Part of a small language model's weights.
Size: 8 layers, width 320, 5 heads of 64, MLP 640 SwiGLU, vocabulary 32000, 18.4M parameters.
Architecture: RMSNorm before each block, no biases in attention or MLP, tied embeddings.
Training: 805M tokens, 12288 steps.
Each number is 500 + 50 x the weight over its row's rms, rounded and kept within 0 to 999. Layers, rows and columns count from 0. Numbers have three digits each. The size before them is the row's rms in percent of the matrix's.

# layer 3 attention key, 320x320, rms 0.133, rows 114-156, columns 192-255
118:426610548512508533506510439526599491524510536547542561438528509432481498466589572441521535582619567507395562507578507547489507467568557442470572586544609531487445480611431460521387467483436446
108:533469428505553524609428520524455485456425514621392493437566454510512440501507453604613477532483478537515450636464577543538349463502518441559454496459472474451550562477566463580525532439453502
106:534509474532470465628496520414480396466409519520452417524424439440493439581532515436510414522576591482511554469492623418456501562482493485577552487514425415493534564469550409518460518465500497
110:503501381434449510495480423457490526503518512415534433461457544463531668476433402456450491500488554394410467486478467444486394561505470380564440481495516515548468518457551544454580451570535475
117:529519440510511461548502655451467508544445540410509576591483580418517488544515585497474471490526425620557489453522563518482530509597423463519515581486489483437543561477512510448463519486483508
122:499586487567406493505530479518471516486523574597568499493554395456522508443467519488531515584522402540476555532466612510533398514505557515466560548488466459490522493487424562501517422524421472
111:485419506429524479460470418426426506574446483530526531543510478518530471410455440469410543476542489486505491465505561532536473470467550447559508463552464516560564544438516526439543401521457487
123:559499509603524494501540550533458554463524503527471478543570419502576495525464443483459478489442485476569545477512534470448446591518484524444501498542535605533467483545474489584528490489494543
120:490507427469592474461466499461534526577440472450523433423526499444596550496524499516506474513487545337549490493507430466496485573447404561491504415544593424448527580477453467494560433563406517
121:483503525438531572472479491524528478606524509475538544568459499515446532517572534474514563555567470568598477475550439531522447496418536553480512514529535489420457523499491570467585522503447394
123:505502493543448500459583532435395566521458508534579537461425453536543538535506550499444555546541546466520490438469533469506371527617498380470532489460480561476534528530534514374560503510537470
115:512533500476493567599461484450479546483496503465503462540482491487509501494542521485502598467524484453539453528553481482639527507498567495463481435446528523531496479550424485530613543478481397
118:484541617586561494510456527549512544496433541507502497468518530488545509545517522497513535468507544478459504567544489464471472487513454588523494523474557435530521417580423503477524471489535482
125:454502393530473496523527581557457515489513422484508496599492467520488550526465540518497481493423550447488447474476454507601520513477548462504567492522507601532521496563482559490507478514466508
081:421585476560616563537386491548514700608470523621492453420472479442614419503396488497400525543527443501471501536588518490546481445488534469443561520393515538452494488488502505518532521552536513
080:447446412490459492494525486630506538424533447557408508389509475484510464458596498552433539549493458483485531514479480465433516402474428395535536488475537379541545487472468510517482433430551585
070:429504428460442497474461575558536504469568419465543490599481473451503455519449533632554488413502472520576506519489524524466441437543486487517545444477555426539507491493421502509517497521546540
077:494473540567409506549536682548486540491542440556463523517487517494574484522516479537535526463533594486586465552506498532480544536515598508500423429479493443473541507454482532473561520548508492
078:444450358495539562509540438427385514482464512529480593466566504511583470612532474468515433615497410446596421523528473446490583446518417517520540398483482571570546486645508558453539574524458449
078:512534472563480478508510506540496529504431457511512482546546522479482519472524473531516588516516566446506499498509412501449554524532524452516481461563468512414504483445448528526581468451651647
093:473504397546510562515482529438435464501489469399555554533513486494465562580464547541473566495546505469547441464422529489489478403492499599507530477469512534531555563546471532457506604501429588
092:509495567556517460489434480511545498509525452485509569469549581470546498556451440584451541551471552507577542527465449454574468553512444503507568513571429569523515543516475577425543578553499443
092:438530515475499491512543573407465610481441539404466448483608387492557575557524498567487518500473559449406464506461363531583525468476515559482521501441426539512570539481444522539526530406491654
104:466507507409547483501561502534534381443574542438497469477479456567446568613431482510560439488459567576494431562447480479514447537556511506507513416508498538586501530532517386498473443529454491
098:504579488544498527509500485617518430505632554558554495512415503529519521465503449487504492481486502491440528438474582571632484449465431455540532519427536492503479524550505479507469467446482493
091:457449408524491478579557640467486429528518408432503512441518479562529541571450436526505473474554488509430413421467489511461570496490467520544460517438425493578571481497422568512498478442421507
098:543429557495539508503430418505546508479427565477490462516441471524556448521436561477465475507531545615457529450403454526551472425529519506520551423528548529469467436502456510481561495444555501
103:473532490487548374438462568482455510464536418459458497460452510485442547494514507557451450490469513488486584495474533455482513519516464487502512510470433476409590501505477559537482497438511508
108:529534473540467493449525503562421553564472529522498473467447544407461557359445545472461455512525463505550569511476491542478487417554532450508509585502444475489477470545528470476519445542522491
100:461479545571574451542492604532522452512569587497518438538408540450449537522492519525558467525548527501578471523514399544558459532416440488535452420522459489569474502494569471489449546465525519
106:534534492459522517605540535491545514537482572522518540494495510484542539427491547403580540565564426489478470477497498523496474538457581475519582471478517549532434439522488566440529519496517491
106:468495485450460471430469468420436532495559562474430515419480423514531571573432566578486540485447545481440510561502389466570467516590454517520429428476430462566476562523511419554451519528482516
112:504508514487544415530396499512508508497521579466462463496400513430531484551431400517495502438526386510493578556427506508555544485449468529424568546496488561442505521493462548564495546505473477
114:530540533488512458513485514407461522556577558487443477551506497473551472541521418451440413446452512499449421442551514575548525449421508462474557518422573516497591609523543449464500520480445558
114:504526508437516532488553327521595521547512522522528506553445467441525548516515491419535517565519524583494561526540383454493374525503488509545480496451523450482465445432473474529391470594548440
111:486472550486452496519517515447486499473484429450468412524620549464540479478514461415477499518452467521426560473472439598433574537409494502495512522546581581526470487502598439570486503521595481
107:601479528481431478582528464558490469509515416543485509532470508523541540616471478575599503459619513528526518476526431473486523524493574541567586514571460343526466492498464529462509542419449486
105:540430533567419521533479489528475557540511512528455468516509539566528544501445470487406596476534522455402510450524556493442468427411484520457586460502446527445463493576438626513541526585497473
113:457573470465468540462455502598503520444569480475537473405454516421505488510496498482486424490443589505503473575533476504587465529510472450490469452464379422500514561540506459576509471523497573
106:483536356443510612524533499582607564524475462446464532481447507504510512468599487472459502557569464566498445496493460480514460553530538493457466545475463496446446460474530449509504588477500537
119:435485517456557585499524496479597536557475505481538528508488559451521506517445387570510494422479472439452546526519418494516543561502508532452490474449571503547509518542453484543475459524541506
109:569413501567487498580476524546534544552470521516529426460385567526480492476471368507479518391488553395577508528452461505536481524464405425520429463587438467442424454498466488465548512492513539
113:448509485554572520537545479514452480503509466523474613492488531488473379588454558491513516468503483589512544550511428552543484532475572550475515547434432517513474429526510506476605508498540521
# layer 3 attention query, 320x320, rms 0.133, rows 115-157, columns 192-255
111:532516573476500562444406554551453498535477515575464558554508539531434532548514501493445406469449529524513648560502412452488475492467501524498500493567445475526504576467561479520570541495464605
119:397488452482568522497498484477440468439504470533545538553409395480401517532473514435509474519534544504539536477511577457500547546537439461568515624503521397544562548550478627450507454442521501
121:521433444582539557518486551582431514394589482448487551548497541471441514516442536411531516512489507379529565448491532415563547545541589511569490514460424484494560506491531526437482513480509498
126:467536499485460411529508512438481534492402492430585481454448476499449428511511456450481510458426392490510496481489545506552526420497417440444589518504436560517480531466487455526496471528461441
114:510527517567402576459439425412450480399552589443469475514520439505558502472418490457452485456598429451399448457602554477571451431478457430503468532396437508394544491557552493502501461524474445
118:487514533509466616472453400466461516576468582571519594451509546462446467566416477501464423499407428536511466476441483581566488483469510367414538438497574550626417443479501501485461559593479513
122:528416486445564423584461446492475606409466604457432444524557574461409548566476429440534523608441448422515493519496480449475505507487545485480543563428490501576535587588522594534416389485487501
116:477539487450552476534517530452449507551488459509544522398457474545538548574483431508541448507471462541496543497457462394454498453459514503494489529503402548403479496460464530574521561567508549
118:453442521393580522556633488520442534528540519463482539435494495478521541500515540598527472455480494547484461512547520440485494471436479502494403485476499496501488386503463495535616472483412456
123:421424548545385520456556497513476620574542546342526526438389541512578530548456427492430536521507538520476471466553496458441473416479517494397469465518478529491439494485568528488629453502472444
112:539536522510487541560576433511506592402546487450545454557535496430531504508469499545483562500432497551589490477509400452552549545448539454547474440499481533460563502472493537367413562530449530
115:571510450499522483514522468469597422478538565562480469430460532577479541513592512390483441469526544458454464431620578438503514508526449523494452397497530574466512516591436582506494476488481486
123:514561414499490485473616530470431564499485535481401477517463419397396460462522515519460503507409478571435487462522452511486475431496478475514599439520492530454503474520497501552506512447482509
086:499502534446470479434566492461575434533588464672580492515563458499501420504486543483500532522475553446535587453495487481502433446588484532518399528474423530554463490532521560467568533503501510
080:547556520540484412480562527591526494537527572465537525557465522504504523606518550409604415436527588602534441482456466449476527598554477513496524478487458466575500525532526493436515589547532537
080:592535518560514430526440524612449438441436520400566494527479547471492490512496552532542513462439481512519452516453442503498575548467493525499435456437448425529509470590521431429418518487490550
084:501508641478589396520612476479615503523513521491488487518466559468405498446547598429474493503554484503466469430559539459440539487457494564467532565560520504487403557559571484454447573502528512
073:573572508462466539516519566420401500435464464409439496494518521477471503497459479560493588480486383529480538450450524546502533472465602456446436546436484457466496615460516537488458482567453576
085:456575521371494479455425491531527646488414575527602488559480530500576373454504453559453520538450466470422573469542593524518498482507519388495563624539443529461535442516509488547502470445531461
083:565511530503535534512543517407454459471353372410430447557500460486537524497523435481445467420448428488451446415562550529488439447479465489490486336491516454494506485447553558492414449607397530
093:592521560619558576498541583431468470437527422533565497579438613553495445416511536485529532385553446465535466468531484465521533584491553467541545511570507462476484407554654507558552461464479437
089:446495391439484499483477487495476504490505492556546522484561465534497512513522515533590501538475470458387534508538506498413475437442512534483487570556507418530484569480524543446501573486531514
103:548555391553529455524491419513485563501533617490460506503595481424462560500429507474560392476545478432589505519490460508504552498390503591423460472520541553529598590465479497497408451422442471
100:498470381516504459431533452489437534490528458508410453490555390565481439654467457544568500427541503466518453489390451456476478417441448516595522468466494495483570494474502483454474561502517466
094:518558564525532473490402454504592551486504494572535503450474522565482502444548582462475430395470569491522589533472470507445569606490445465609413562536475586523462536582585425511476520510575494
100:458454459522558471528483483592487452572408479470428409522405524530541515418493509565504512421480511623583451536482598460458506483513462463547466579535590533496484514511552485509507452471488465
101:576428506610517611566549486508512400528549445514480501514515568588537532400456519469541465439457498567417503502470537469525421549529484418408512494471535543511496485441579464501608453533489401
108:513489509491530547540514482459560520447554455552538553543531495530512504408488484486544546534555469474512494451472445514445468443575516440476473524481556449526550480463537503488563448488570425
104:444461525513560369610475499523491511426463525368498498511416481527504573536436536563436550566487535474457421372430571510527520494518494490429467447499455478514485490568480516440453565528468528
103:470483493522584514554528526464394496433437469421392500411500498496492480484523530484496483489545418509444413575487448479463489545551712523545549473505524510545505560522587464496509436485456564
093:386490536524505466518565398588552553521512608419547552474524457573541555395530545497455505519543477474509499553571551634485576530544506530418465521495526430424439434443523436538550527494495400
110:509507401511488497426501465566507449491557529476469503598493548552470521408571471484463485521493390505481535599517492523553600555428510586479516467546499493527528430499639545563509479449478443
107:467477487510483535532475492497518414505495481560447575384572592417504527396410447468516476534558412525488601545529554567427431558476459505597511503515511545548511455577486466532553494458573431
108:547400510509504492527507516554566501458525473526557540359477623509444486494549500427467509546512472518443545460480588471556481491531380438487515584363510557548540557522471369490493537443579491
109:439392579489490465604542456453478431429497454478543450490511514502554490534425450434461483460437574376516506540495515504485557467535385440475506434574526532396462496573514544600472560584522556
124:647558554485486576455487511544408508460479523589536530592477527616538481621483515501506500425495513462561495517472439474518483526505558399428465505498517516514337511482497563441533567572401526
123:351534442533416439582520447514474543532527557433578470466512409493450578562478401498528535547549600530514471441463463544488459485547522523575587489414558506462604427458487403524439577522442470
109:515560485458440457538525447514532541524451488472512508454498404506516422481544528523460457522578546495408488536476532552506485423580513445486479481495423482497455503496473498496424491571564530
115:521614504445531535465505486527490555487472520506437558492503535505517505461556538486474574539593476554472581553524442521489381527485493468565571540508479494426618419450450429504460504474524441
111:400541521486548590491473472516588542526486495512519608526512486461520606471518466591471524464516446458532488465535509488499569466485547520525435517483534591464501500486437515522365436510471437
115:568455433490516502578548558526383496575535455541548518464496650587428539534487473521442430535458550472545490546545492551466505501455522452487495476452511405471422540497454409480565522463530545
116:419493488557507497494467543525623549527537547521541559533401432513474566479468549465463555505531488432430526541481506540474459428545536480480502456471528489524498336377489489526441465497482496
123:442571506471611512430521549453461443430486474496475447547430530458473406475598512529492425599441447412595487476428408472485422532593477583613614584537518432566535579541504468482445576476464583
# layer 3 attention value, 320x320, rms 0.143, rows 64-127, columns 192-255
104:463457486483509421506484500486557582512466397460524482501567502477543507431595494474380499503525499484504514479611458507494458548512626573492445544507466553518481504561504470524468513501590525
102:357446536468506581581463575541425415530514533555509486524425432450504436456506525572471619552523515534518541465583434477490432534503553470493541424493532436484461501474398460520506502482587515
101:541390453515513465471523522456541507493384524467479531560584560468359633531500554608504529535597488504568533458453493468548455492620435521449548500494535486462571459541500615508495549473533360
106:532484482549509537514485414501491430572425574514566339526457465525569480454500456509481522462425514482552489500588459530536603531557529459467369476505518482552537542495434528436570577450539573
104:476504509477523592483511458485557611545539482504500528590495520386380557389517505469481493463471500461431538408589455399534501508474533445449419547514500469521553448426574516512478537489428469
103:552518470509486432474439474628470468610435548484474567514549555493572448475520519542541503470516501544454418436454420446422443501494630459623559395429534457436487490546501646414500482527455583
109:473565547536385425486483556496446569431567532490627520499602539502524482514519541537546513489546498529422439458561506592553507508564493591468445420425463518524487520491543506551497510542519421
104:520476563450468399486473504428495635518566519530557496546489495505560603449477405445437427480603447485466471448506504462496536591619451528430593467527594525473567628474557503447537485556548436
103:553445509491412496524430476497458515522488560605486454636557503531530374463533493538533642477576535462442491476522474539528471473533438474475515468454565565453538500483423487570552471494515474
102:482561463499595550451519445506513551455450514440511458559446541565530506453551514537416547517553551525519530559624504553526526461512458442486467510505533428486523481562512569503500516474449513
103:488549458491414384484440434567420527545507473554420537565543452460513505542480463404473552394556407455552478530431474495537543419433420544596464456484526502552469510516606418445497543517498498
102:521589522503590484473546510469501493629501520508509443415461497484557526541494438484569506476596481508466469439609548465469511469536551407509528551340384451575478441443540477420507532493511525
102:510541544435506487542515426446566445256507423533512491469512530520470482491535434632456465531436501529540506439446479497498470538471504521420587569559423450485493512532488501500433381435529473
103:491400468572481463504407449528562488431483536464561523500518537574378521473552418496550497501533455391536537585547529510567505481398586481549475478478380477446517470489513479508430498465479381
099:502453480481577497550562526560507479491513485490493501525463431454540517495591556458517514446524456441436486533559501437450583568506505469475389481411458503532429533462399449499472471465501409
098:454530485529565451455517522503518417467511494488481472556487484526492504516430544454578535485522518539602617582495566428542477524494545499432503399628486580507501526465511515503464566422506507
107:498424514517468396484550511454488501614409459407557369524520531493550469455465476532563538427545513552516502450391534500504588520607545535535481524421606528433468518564563463484502499474494475
104:454471455550501508522482480412566466432510564523488483464522418412635505474544468514425403519520494488562474520512450479419519502579496504527498548546603493568498486519586479443499483557559404
106:534622545529570576444435473442506492586552511505525537502583478570504466606560519512519562418572497556538517558569494518526519441563454435450502510533485455450651467496501488468500473461540491
108:457508571492475475396480524533447521568423457487604513517493509466508462532501447550523579481493532498463455580470485502470475458551465525557405509587546435567494472547580497510444578570391524
104:541516459535470537449552511529540411471547442531544513499494513463442581477482478485631458483568498482467491588520586600502519437573473461600495454652583525483512493645612481538510510534572533
107:507495423461507539503441431584541437563501542532543562506438476429579471521509513544485536482537555479501529495524536524476550483501522494510474478557464513553468576489561474513578447471481523
099:478489426493485446418472584549476534438493496616529517545449532561507531452559509517521591481409522463507427437485550436522486490357433509520458511526530406529542489518486492577517511540448460
105:437523473512487564497494483529532578390506520487465462452438500504531453437494545533524508489501474537477467485556513500539433509586515492481439521427424476404448530624571523517518493481478519
105:438507519452523492465533531558518481494493476476603623438492488434516600491495532564613435508523543481505560437518565539444507436596469494468514578513478537570494494471466511441494517538460564
098:463437505523528481514467516500450511542510470486537530407452431513474476543478462537467552563438554504493542439462459468446497540443527544479552424487535590515463542580528384491518570491428516
096:545542555501449510474477445609466504493541540544477455461506488539444526452571554617491565522527407528503488470409446461483550588483446536539443559455540423567454528492607569519470464455534458
104:507484518513485532452572553576510522484487557503513549534419472454539367460540465455501522536509549467462544425420589607557492516474547587474446429543433434545550439504556440551472485559493377
100:530546473493600476531486487544435473467527482560512508623436479452535547502427422450495590586421486479471527538432528574486505557491533497523486574574462472532521514456514505461507458602560524
100:492456527511424447504409471547589538523444506510455471498549471530448524525485490510429430496526535434478497486595464414536444454584500538514441474515514489507377457527491481497481498518489482
103:465497531464542476525460531430489486445620517441446434563439473537516418523423483499548486477398486522390563511631540491484470541438479465543488453471573417589470531352500540554495469592510391
102:403548519560391588533478504550557577515467426461626493459550472544563556480508450414500368525493453537555464546473513470505480463568523570483515516529529536561541518508422522532482476510576501
102:515443530495521415501597467491456584484503474531425472475506516450497532513465484496452475559564490508474515563577467488519494478390466482551573460499568510516587466436460553581545504547502548
099:431476519485572472427545482490547572438531486502453430532476503576484436514489459526507443561463474439511430537458445510616459510564446583491441495409476496483466544522599548461439495384484559
102:503507524483466508424484541472497508579516453526474492523431432506462328500474465634583522518558472477489434479525500363373517576513381569539480462555522464597528483556436613565571508507594577
104:487532521471480462418491529505604516510539483492567453561535547533411414537477610498401514517423482496580519482488493531500542503431503502452441485457534424501552497396416576478483569448480444
102:485418505506451544537461465487569420467490473545503470481503445516498508563586471473492528432507489567468495518554445366519459527600480539453549511458419451661502463480542446519470535444506456
103:461479443512548592569473558491592474546474488462526471539364511409498500514514442513398528520448513567483491527449503528480477466589444578545555422454525573458451517547544439542379565604609542
105:462385488480456470450417525544551465472481471490594490572525524443527528529478508485565496529562521507481459433409462512479567532524496514422492414575413558482487502550490418455599497526506566
097:447460505472472562522612488526508559516579478445539478470626525496528571450552476472516620473429527480470519485491535435454519615486530517571492492536501430600468500526489420554453578443532470
102:483517528485504575545537474411385459535606544460390467495521509514500458536475495482458404563543453486578458545525520492426580438472464617423591480546494504517528450485545502419493489526447564
101:469477396558561500518595546496468480488591460479508424575502469545452532535631487426520392459379398469505483490521531538516498428492533490496513453536596468447522430428541475447525460570480476
104:574616466508548424504536448484463388498444522420567553613593421462526644521467480531422472505474580524522466517621483538463449492548467444518531474462474512466400396509474542460523540503532473
099:557520424516500482589493508411561533517477417544457471535439542578526517489521534476486516513464480559493550514513463526555612467476512516525460428457504618415548444480511565538443425461479485
105:515511539435517551571439442520394525558540541431510524486402513582504489479440508547493496559581461524487552458637505512496529576601515483449595522468442531538505485553526464502494450592597426
101:493497548453467459479519477460436399426482529430488441562498470476554575516564537566474548549560452432532607494454558531531485479546516501530522461457581518414425530478407542543571518544585595
105:544380448518457482469416497474510506441552456432489536460479478464547535484495541485490497527484489527474567579549507575533484484553584500522596493537563592488517446442470566501491557536604527
098:505446504547559472554540446526508540436465560473575590458562460442505417545508447529462489476585515532554445451401517449456508364512523476524509499451545453470498480557507479465499512430577554
105:536509463490569483499517450497544545437452573481466546476486569434440552550450489530486588487616468539466490438484411515491489480508463524406450552366434543545553480500412426514412510517464576
098:470589487476536460516470523598501418496495537493452546420453584564469470533504585427402581439513552461481488538540489534473518573533450515458433524452456537549518456398574540520554542506532500
100:419416459504504498476448491592561554484561567531570485587591473484479534508474440505447461443446429464566502446531463526477513476584494537470708516546451452489464595512481546488488472513620536
100:451430538468513530492500596489582463520591502415618579407568474397545438500554505578530486497461510492466515363547516500555573457506530551533514444439502505486518495495495551593433478516502588
102:524507456482505511538474499577495470560520537416356495567500528479571496515531520464477416536406521471475528483532534538534489534432521432475434508485525500446508587643500418515556511476557450
101:466492527434549539573542467519501464488503513505476528579597477494568436507485575527500418471538437557518448554470518454532553422494500492515471516472437504483453447520554536523487466547530536
105:501534550509524443421490541524473510516533503570506416502533442503501500482430520520475441469474477465399493484598488517534549515513453545481435550491461565481528521519578476555462489453520375
106:417498519537544435538526520562488542508523450502465417547515521565496510525486513503486464575589485505464494499533392482557542445445415590520513560418415434494568461575379415475525598458491426
102:546481448467513463462548501469532500429535538479496474529575517509418528486558521501455451516563512509426530535513500470524542535449584523477526455408376544568548537486562540489541499461452696
103:548437508471544426541567533485505529455483510533527518377477454490439525516493640440537564544470458554538423528485446485561522554600545480499552516492540444439602509622564485616511514524508420
099:582448530526525409509530481483527554463551530488512550516449511522523489510529547488438428553474572523423464490474480443494542473423449546520548454577549483480431532471602498501540467426406508
102:524542538613568428455465473499530428490485519509567586484439502499524424469589510479459507452368557522493587408482523494411504461530494521518515478427469506577516449530427424454546488501536500
101:542522496528572465520521514408531487550466486453555455477548479388497608478551543522581491515494543407453507554550492528452429485442510475498508524481504464545499514570527509499498528488525445
096:580495520486517580497440438519553501579596563528401440547539498475488476476437554524402465512466507581489399472464504500527364486531593464485548521477542520591507483438525474460504511516534478
105:580481482512497534537488464425519464565471505594481484475478452463540563507561472453581577443488461596480496539497489470514515457495488510466507445512433483527561570461555399491568507487609553
107:461450529505387386488572584502430439548487517477546586514484535541497500515486500488464469473515412522429564561515441504535520466526585486500442495536493491550531457428399530498530505561577460
# layer 3 attention output (transposed), 320x320, rms 0.195, rows 64-127, columns 192-255
099:478398500519483449513531481458538539554535504406508533513512499464492499417454525526391471485515447510548459424644471550468448449535639522500450509477439496571500441531462521485509493521524425
098:481457548481515597521508570545475354491512503521470498523513516540490418519512461550500614503549478520525557478620464468537459503508454466456590453528521465486499580516378432544471424505565484
098:514417549567478477479505408491563524461352529475509505615514513492450541510568617566520492463537502490525579522454450433554474572619453523471518528474499447467578497581546550426457578484457423
099:514561382538532493520423470541523493516444462489572349476449505548523512419517478476449432500480462531485526506557467447474542558561514495476392462550479525465536537452377547484513593500423533
099:469434501472455551434487528395511582529468593529478520574518444480437574494568466436512535481488505522417511500618488459471467454503462485447418467548507487424575484498584535421506559561465411
102:557519483487546409479472491618469470567486530486393524443556465474532474463507534521514506541477454511535451469478518447459439466526574485651544399458539480421570579564495627476428451436506586
100:437584496478376455477505539494503488377589541487636542445603529504556534484494528524535510490562568459433463550506499586535477572673467546418448385413564566490477541478529529516465550498530383
100:504509453472513422451434481474581553518537509553542473526488552555520593434501484547498414509605462493532515474518522500475488605523527589422551451514485488517572562460510518506493519582494476
102:516460525503441486555478524560509481533444511442469575632540524541472405472559493491549557556553478424497543486491467577443503481536426536487530494472564515486537542562450496435509430479525451
098:477635509463533470534479462499515569404458486408501472522432467499503577498582509486455529529553523502503502616577457558605548534470444499492471562495503463551544468582446553421420534513491547
096:462516533504443454520426420585500526505525561485452538589633508541549459536466426496444544535550488521497473478457445557483558431408458531513437448461504557507485449516599481467535506548486478
100:531649494507576517510504433467521498648490493477502466467466467524547446497563477510558484459593513456428385434582552497543521478539515453542492529389420486524421561497570436454552543503469545
101:491546487423466510543485422520533439290492558562493457441499496515495534508547492526456455519486519530469479460498486539417569469482465478410589560526421461476519497562478484479498423489491476
099:524422493534509465650434449542591556523496524485590460533587487507458446542572407494471420533517494500552540505545571501470432495409508470536480512540401470442489524502570516475496569439494399
095:464440507535574453494549502538440474539521464513487480530422446457512494507599529497486522483516489544480511511550560449467505559500461449464367479500526515521444477470421493511518462452548475
096:465552497471524470516519518530444429463472497392532487591559445509566517531403478479489518512489487550528616507475521422526547490533492532390493464663484562505600423472575525456457548386497554
105:518451543551445478494509552477499406553355491439562377509543489587553537465471462457596552455568512505480535455409552491495604505541466534522516501422552531483472492562567478494478555493555441
099:546460525465476479438544583501513500469505482468532505520514530433597577502574452563428474561538516513494469510431514445480517480588436513514443532548528545534522469532604489495611484522482356
101:517618536537559572478487458490485552584624519534476487508544477546533483510537537530496519521582465525512525573547508460580503451463536508525425502510492382476662372511418504516438471607565530
103:457521534469486512414519487562412556578435495472632525518483544456507444504546439503498523534513548517420413531471482557544506498491480581475373516525556457486462510503598549463454527530449587
099:482503543499474433468509490449528517497453469525558477529512506451505510461541485488582457509580580489485555553473534537551505412573510478557525403643552547517509475554608556584509440579666530
101:531539441531519490506437495553531533537518572508513592545483546420510484521517462517459517510554548444551523527540516469565542589486471507407453543543420541435497551485515469533501439446498523
097:450386526411487429459470496532495512436485531517498576568487462481437515537441476535520502512334494495536443400531492465533450477286476457559440557545516469476555515483441517453467491492505454
103:419480491473490504478529488548491536397496523488486445382441462570558459505444482525538531530538504488521506386514351523593468480582493597457452532466462553472456438593550523527500433536498470
100:488472503422534509462442552491568419509459460572663619430468528421569588452501549547603511480500573547553522544519524484432518511598424524491500482471481441486449452510468444469486479522464543
096:471420489493544508563454470575454522626481467473557554376469461542501493437416491513529600460467547517491514494494473388465505514491491470552508432601527519531566484604525433498460442503490465
094:505516533464496503451563495542418456432543400518457410490497449527431511537535536611513551543468502527512481433413491408519490597484482534570476546436572504535454486519564565521479495501467435
102:488413448470533535437540503543505478433490453511483494532398511504529401467477524448542526455507472511450458450470551552577571514501517507584392460598466466561498468460565457476483553513488452
097:542507529534618455440489534628501491429508479524550537592370526480471597526417469522596522472439465512505489553483504530556575487466517569575497527561424448528528543440496484462485474553579593
096:524452567555396415495430483608532556544467575613491466575499516503445504542510528534405441506568569474499592466584400494495468460624512519596415491498468498464400515468455443487493496526535554
099:469526467545505437504545578466446499469581531453527497572418491528590419531389536417481550514356500443442591426665545518457536575442504453522496471520604466521541499377572529574462433632531424
098:509531456560444634491570488498534538483484446540556565446520484468511522529515482438471387477502511530590446550548502511490551415566481493484586612519527443492576579557436534515498472536517497
095:562505485462514462524555501530450531462519482492469482499482514482428553516488539481469522509552505542513519588532419533497521467428412553492626485491563516490571519454518511442474509548530541
100:443476517516501505434533487481489584406461501546387427456521469523488529494473544541483511471475491509511535479546429446481388409582415498538445512373472475408494549489585472597500504432467502
095:563479512490476514483504552476487503527480493509437544510496501492431297487484421682525515479538535537503455438549580439380517521539411495574458409478507508533495461501458609581501530513595513
098:476509516469510500474571481498581503560529432507536502571562471495483444516499577492421498490384489553484619511541534559560495486539478481470467537446526458504519501358395581532493517482526375
100:541366505510516518468487469486497427483474541502532514500507502540488500592520479472457488540576496544403435427595456398553479493550452451400558486420421510565506472480558470531464483430472456
098:492391484516506557483538497531546569555474446485457515505459498414483500581487457588402547537409521491474577512470518462460534497627455499513486479440483558432508500529520459515459519541614574
102:455384507508478549448457516523490393459526457511498476637567487477506479497491545481558499544501523455499478486461481585533508416504520484404458442519425499507500513554509404432499469529512538
098:450480529420414619511490565506492539566532486499574592458609524505552521471574490470479650541447547542447595531528478519466506510471514506506542538540541470545471501477531454524432583519515492
100:482434525543559577509572471441432538490628479516375484474562508566500548523396521533454462568525479541534464475517528472457590471485476540463563485546486539498495478469510524485502537569443552
097:498450465507541436518539440447533475498561527403513502580540490535457531544536431514530427534422394517440456418476438482547587451489478450543506459516573458542500442439551485488444419562509458
102:515620505529549504468464439510493437536425453475586486626557453531498639532403413562460493548465559492469428447617449529494431441517482535423516536446500530488375465509511532502569480523564434
100:541577568465452475546438488534625478530479494526522527584439519604484476512509448457459453517486440477459486561494477510529531499465526479519398477442481586489572440477522569508475467414559473
101:531477462454511521509485464528411521558514529434517528509350472562514484502456521512415548506564497530482439520634549475397501566493530636485591554503504585492468493511536487434423476530599391
096:420580479486487429479495468508494424503486574418538460508490532447444490469617498535489520507522493496499519485396478530480517556562544482523535383549532488483428522525404526469518490495540576
098:580394527576530507449443496492459543442574411407505511471458540483453512477505503512465471517480477547493553568555518609535504456570537526513514444492544556590525486410501533570494490525594568
096:468417501587568438565488537562443552510429555481576523433548463467507520619574450455473486522575535466512446480483471426532520399503533532508507501518512483505529532573477474463456509424653531
099:555508520481520467416489471536533549414477494474374535454507552514384570471521499513506615490590538489480508402440450471496526477510481510405439485416471564510551484462392427570438556507457528
097:487583457461526514502525515525532427440506566517393631417424452534513474526467508477373600507546493556486508476547531576458560563591446541476478499463476581520517462430585492501549485495548551
097:471454490489507484552469533579456566497547514579560504621532440516490533513494437487484539451384484472535521475499474461519450504576560545467645491556455529547464609560504465443493472526563490
100:418470538464545475492565555474533526521482516528599580361549481450510537417534538556565498422436526476418492476584544563537548467520539489534484553389500525491480489544479521540529451542521629
100:529406436489500483506443509599421479566425535433409481554489512500638456571491541457499411510439537512449584535531519596512547523471545538450443499542539491431489492587518459475587565510572468
103:523531418451561539480566497504556547503541508503473518586560482465535436438449567506520459395547446510532533545536526506492575441466539587443419534387447541444410525557495523493463486467502511
101:488595587562501448499445500489436487496537557541479436470483519531488543464541479499507506448509539470477532505579434489576575523518452512419485509476481535464472478489562527540547489501497357
102:417491503607507444538500586528430491518479365613463469505502519556395468513447579472518497493589473520449470406486488444566622500499434556509514579492453482536534509528419398429542513454456476
098:491446504477471463507502438501502486474502564492487459483594552511500557517534471557453571414500576473476509520488542448530498510508586509476572488444447451545625418447569534452457462510497604
097:501459433513511424602526473483398487501403460500531555418484478477525546526467600422617579491468466535528468530507460538569519572570557461515539528541525484491546403580496570532496480491508405
098:529445544530522464487539511476562566496572463573460482559463501482512498454534530454464536523436556516482463476471442440450530476489526581565533501600546442488490476369544461495460493464415502
102:548527503480645456481547459542477513511468453522517573447467487479450468530510386555498515501348503481514569428510533509462539456513523478536572414416493517490548401526443417479518481458507437
098:551567515498559494535616516422510520560567568442556511482537401454591606490533553507542587557519524487410493438497504492434405497540509501518557500483543479521580546560463497523422514385484440
095:571567520442537541545414483537557496585621491535394434572540503527516487493468475500425490495475514511450455512474525442489440502490523492593594533464537502568499442468485493433488528599549485
102:642496467477512521543458528457502468632519459526492460483484529482542517470473468414557507484440496510540521511493458411499440456548456476436464485511416506560519567476538510524557541543601566
102:453475456436458451537511510462495462513430502482480596537472540486469492472557417489463489493536518514474605516468467498539540451514540515496481472463481468503547498498373505502513427563544401